Weights of a small transformer language model: RMSNorm after each block, untied embeddings.
Each number is 500 + 25 x the weight over the matrix's rms, rounded and kept within 0 to 999. Layers, rows and columns count from 0. Numbers have three digits each.

# layer 4 MLP up, 320x128, rms 0.12, rows 200-319, columns 64-95
475531480507491477498485496519525498498495502496435501469503521464479523471508484532534535504498
494485496452452475487465481496463483491489505495492492501470475450530456509514489508473469524489
486526533514496468485482504520473498531539513520515467484520496503511509526479536462492504512468
503489499444538528485495495493486486512451535472495484484512501543464509502486450504503508528520
527449532494502496452495491520509473474531489498517507549498485528492515491497499500480502555508
507476497473514517475495487466517515486517543482485505520513508484477511509494468510476499479510
502488498490525517476499496502501470520506511507473517508500481503496509493493506496501495484505
484481455483520537474561482501515485534489473496510536468465505497482500519521466496439478532504
484482482522475514523496447504496467489489460495516490470536484539499528510471471504464517474497
484471500493478488511512521484521522500524483500512491507490475501508504497510507493465547508506
519475471480507480455507491521527458495499511505505500486487508496537497502514500494517465518544
474475491496493512521533556471493499501545517514525468553484472537494517475519526524523529501478
505543482512485486478511519534459523461477516501506523543465524528527523496482506493515481541468
481528519452499497489546468522467511549485521490496487546481468501477476521471503557499504525485
516492530466470525446493500447525507485531492519519481551510496521465535498541500459510497536493
520511477502503478509548500529480490512509486483497499491500500509497518492521547463538479525494
458503506513478489507540475526444499498486489479507520439479522531514512503500516559499504483488
500508502515499507462524473475490445491469544496464536532499456503535510464516452496480494521499
509538461484454558483510467467501525495473472450465521500497509526492511507526533526511528516550
485514475509463508492515499458462504508523467484494503494506505524525494489514501515497468494526
485487513495518511508515506513519486479501508541474529482494482536519475487518494512494473479504
505519531522493547502538509483501464491581458506523488456453516517500468508527490512504490510482
497511469543550510538533519511549483481487498483506470484511566504488471515544518498516503530444
471508535501487487538481505457476510521504489513504488546518458518484459493514515499511506479522
450493495521467520469490538502515469469489484487468519502512486471502509490497497506531530564506
492513492508465524484478521479494458520472521474473443477547463459524492517515489512467456472486
517474535466513475499520515481542518506484457467568497539549495504485508505493518497513537509500
520508521513532530519465486499507460486524486489545490497508539531489533479464512517499505481513
508498516489508532526536517542546513536463526514484468482506513454487530491467486559461427460505
520523495505531488516545506483569473493516495509463479541503512501510490500500494471525510533534
513519549485505496491530506523536464524515479529498516495511468480512521486510498525512509524516
506517481472532535539494495508497508498484493527500505525494482470535477525531466494497497487514
507466518485534481499461503505534499486488564490484525456451499497501512458500494522477508511521
501479534525469504496533495445480479522482505515464501499492499506491486505503486517530504544499
495522516528467482530522486471490510530491487488527521493489509532490532485479473503534457518469
529525528491502478467539500497483485550492554482547499492485499463500544505494505491526491513474
491561491471543502498483450449489538562463433488505514518480487465494520507500509478533516488473
485463477478509480521532502480542493503531493527464479499479473499428506481546524537515499463545
512490476505501497503507493495514518510516505506471509515473503551478540496504462508511494536527
483483512469468526506537526523476520486538514489501494465500500534523470518466510510475529473533
529496529490524532450516484507519474454542471498518478450484521484482506504508502498505504511505
529477497508526482481452519514509472468542511509508497481498477464497472506500579484521537473480
555500521493500524495515511520462494475526513466540512490484572515518501525494526504529485486484
534468506490441443519506481528465443470497449515531490469499523515499494531504509515517481503474
499491481506513466546494509482515506536515513506506468538494508541489484476484514472473507497514
527533487498482515483496489509458503503490534495536477505506458499529499498504479488507517542498
477516514527479500564499541512539501518491501511496505490506518486504482478515528553466484496489
544491511487523493494529443508492486486543494522504513526481528528513493478481459479524483501550
477497521499483491531499518501490470489547480464506498504483479517494498459499545515495436493527
542480486531524515523436532513508522497510505481503479541480489504507488530497549516448517478474
532479511525526517538520490512478523465493497530481505456492489532485520505511496488505512483505
510539465459509537490514454520502499489482490489531479472497476480495516489554542544500509486474
477519515442471538479528503479533482485517527487480560532517488486467502524491497487490480483524
488521495510477504485545495532522524505510480483543507493501498474551506535508484498499505541532
552518506499529494500496515510518536514510533493503529470481519503513507443519537479466461478491
503516465505486483560483510498514506513477483541518465529474455489498502543537516486504465492521
478451491562506464477498510506531512506521542491500443535508506517499576518516488511516514539496
524518472530526490511526491497479442541489501502534509556520442526500519452513485465513455517433
512524465483505495509504534500457523488494475489498507551455473525520513498494465503469517558504
458494507448479501452517475462509470502475513491514498475482511503462532493466482513517475509526
500499491505503521494498498502506496489511507510480526500508518508523511481499520511506516472510
471529502530540502497520499518535542472498454467501501547466527522499537488490460481486497522453
516463509504487476492525457494472516504507534502476497500526500528468517494501474530490490508510
492518511531492508469512499521520514517517533431548517520531537494458498470481495500460468508475
511544495516528500485515526499494533489527500515541514505491493491493533503479492435483492500495
458514484482505445506529482481488509501545514544493532472534503466505501515455485510503494502538
507520479456439504525499515439514465509484546490494511510494515531501459502503487494477528497452
536466522468472491507499487489539513462491458505496460500472466498474475462530473488464480501501
507483500504478562487488517499517462489518518522533533570477465521498497486498496479516494514478
474520521488499524542493512484486501501514490460525477447541492498494465502476515471481537522525
496515508507522479484504516508473447503487513506450529476477464515483510521500510480473475485488
483482473507468508492489474501487515540498521543530433511522494520503511512462526517523493551460
489448501518502520494500497480496517482516495513498526559495481471474477534491459486548499528507
467469479501484511466522523478532528478516562501508510465448479505523500566483481474521521471510
501497512555478478464502481502510496499546476535534519476508486502525470502556529507489487473509
506555554512541514505505486495516506561505471460480497505520491531520539473542496474531494464482
514501438518536480473508494513545501531500500544499488439525501495480494503500527492474488554484
522543536547486482484498545485564501512533504482478491477536518486458502509542487498468507468482
498533486512490501474491525505555510496489545485451497483535509506507486505526551492457464532534
511474461479499505534513503480501490513558505510496521502465517473492508490495477527482524479518
535509484514465474509522507488504499485498536489460521467533482550496530490463468543507529511483
512545534476464511515499525514475478495512471512503491472515530498484455485488483539514478500477
534505485499491497451455501445549510503518500523453484496565460500548470534494532494496503498498
501544535473470523510505496505462508526498427505523493486505514514468510483514504477504495509479
507481505488494494491482491480472479518526537485514502487517516496530494540525495501517506503464
509462481473462513500504472498463526507517483496520491505511526521482565453512515475494475508454
515486473505511459542472527500501510480512491510482509501480485484479485515531495501501512487489
484523492493489516466472520513463435483501503460559498471523507496495530473488509477508512485509
447516505528508542445501521477470514512469516474493455491508499467508532535471536531507485500502
492530505518482494477529487508514482484511487532481509482473470467477464520547481498457526465535
501484488545452471495463506520475461540493481457536514543508491475503485476511532525506468533461
488530493497495487476487399527473503480499500468531501549551498469446516537495520510493492528509
474463532507563520510496504483465465506520481523492490507474469462520508498535480502494517474497
515502456491509502497508511505516508509480500482484472533500458458499538521467516487475498494466
522436516508470489512514493514462452510518501514515516522491523507469500499518502497529500504482
472461480473494493522532518512468511502501439488510509537488510455511440501471537533532471463507
536491568481475539451484508487452473511473493497446472509499497487456503531528528511463460448526
523502522470532526472522509506547483480512469494548532518573506522453489495512488503510481564444
524492499512461516523514514502534465471502476536530503538453482556494474486529475445519480521529
536531533470507470518462482485522490510562503504484543495538473506470558486508545521483558518516
488509540472487504481514509503493520483497484523482514464500538491520524530507491480486478555511
434489424447486508499469502475495509522538501487509518543504480509517479479529477498495523542477
506539517483502489528495554506480504449494481515493527482520502504478491505442519513481512484510
473464516509505519494492513521528526513484502489519516464532502508497500466481511525458461509528
476445550527507465511456480498430498451488488518486483521505554468490474471506482498538512491457
528500505465497497438510517491510524502473494545516504484500522468442492444464531494502511545534
518514522453510513507492472495478527510497486481459502492512514481484465483524519512492521492509
479466503481444508448498486479538487505529481511513499477503549477517486476493499494521440483533
507496489512508480530468491521531544449511502450468539497447513499523511487531482551492546497500
502493486487508474457475518520518497510495496472556544512468532499463499476507533521458492514495
483500495500476493476473458467508510521517521521512490523511494485512498490497500504505505541468
501533499505479531491459515525482508501526514443517544507543477560479503468481533491471504516510
507463543515510489494464495496479472523504503507489515503490556505491474512557472500538506450492
525497541459510491480540450558531483476515529502558510548539478529514552524524498491474493522494
512512556472481533491515484523499484518490553467514505509517482485480464499493518470513526510505
470485529530522502473496497495463543461502440498510492525518487477507465500470509471501534491459
483515436495469509516488484472463431500535518514451472485502492501487478523505492546492507492508
488480484477536504465543504502499501564560487480472523545496515542534520500508513498459543518514
471553501521504484472521480503485496491520490498509496491515513474493465502499458501514515514487
519476485513461492519487532514480478503494500470571498460481483436517475521472505573483496511455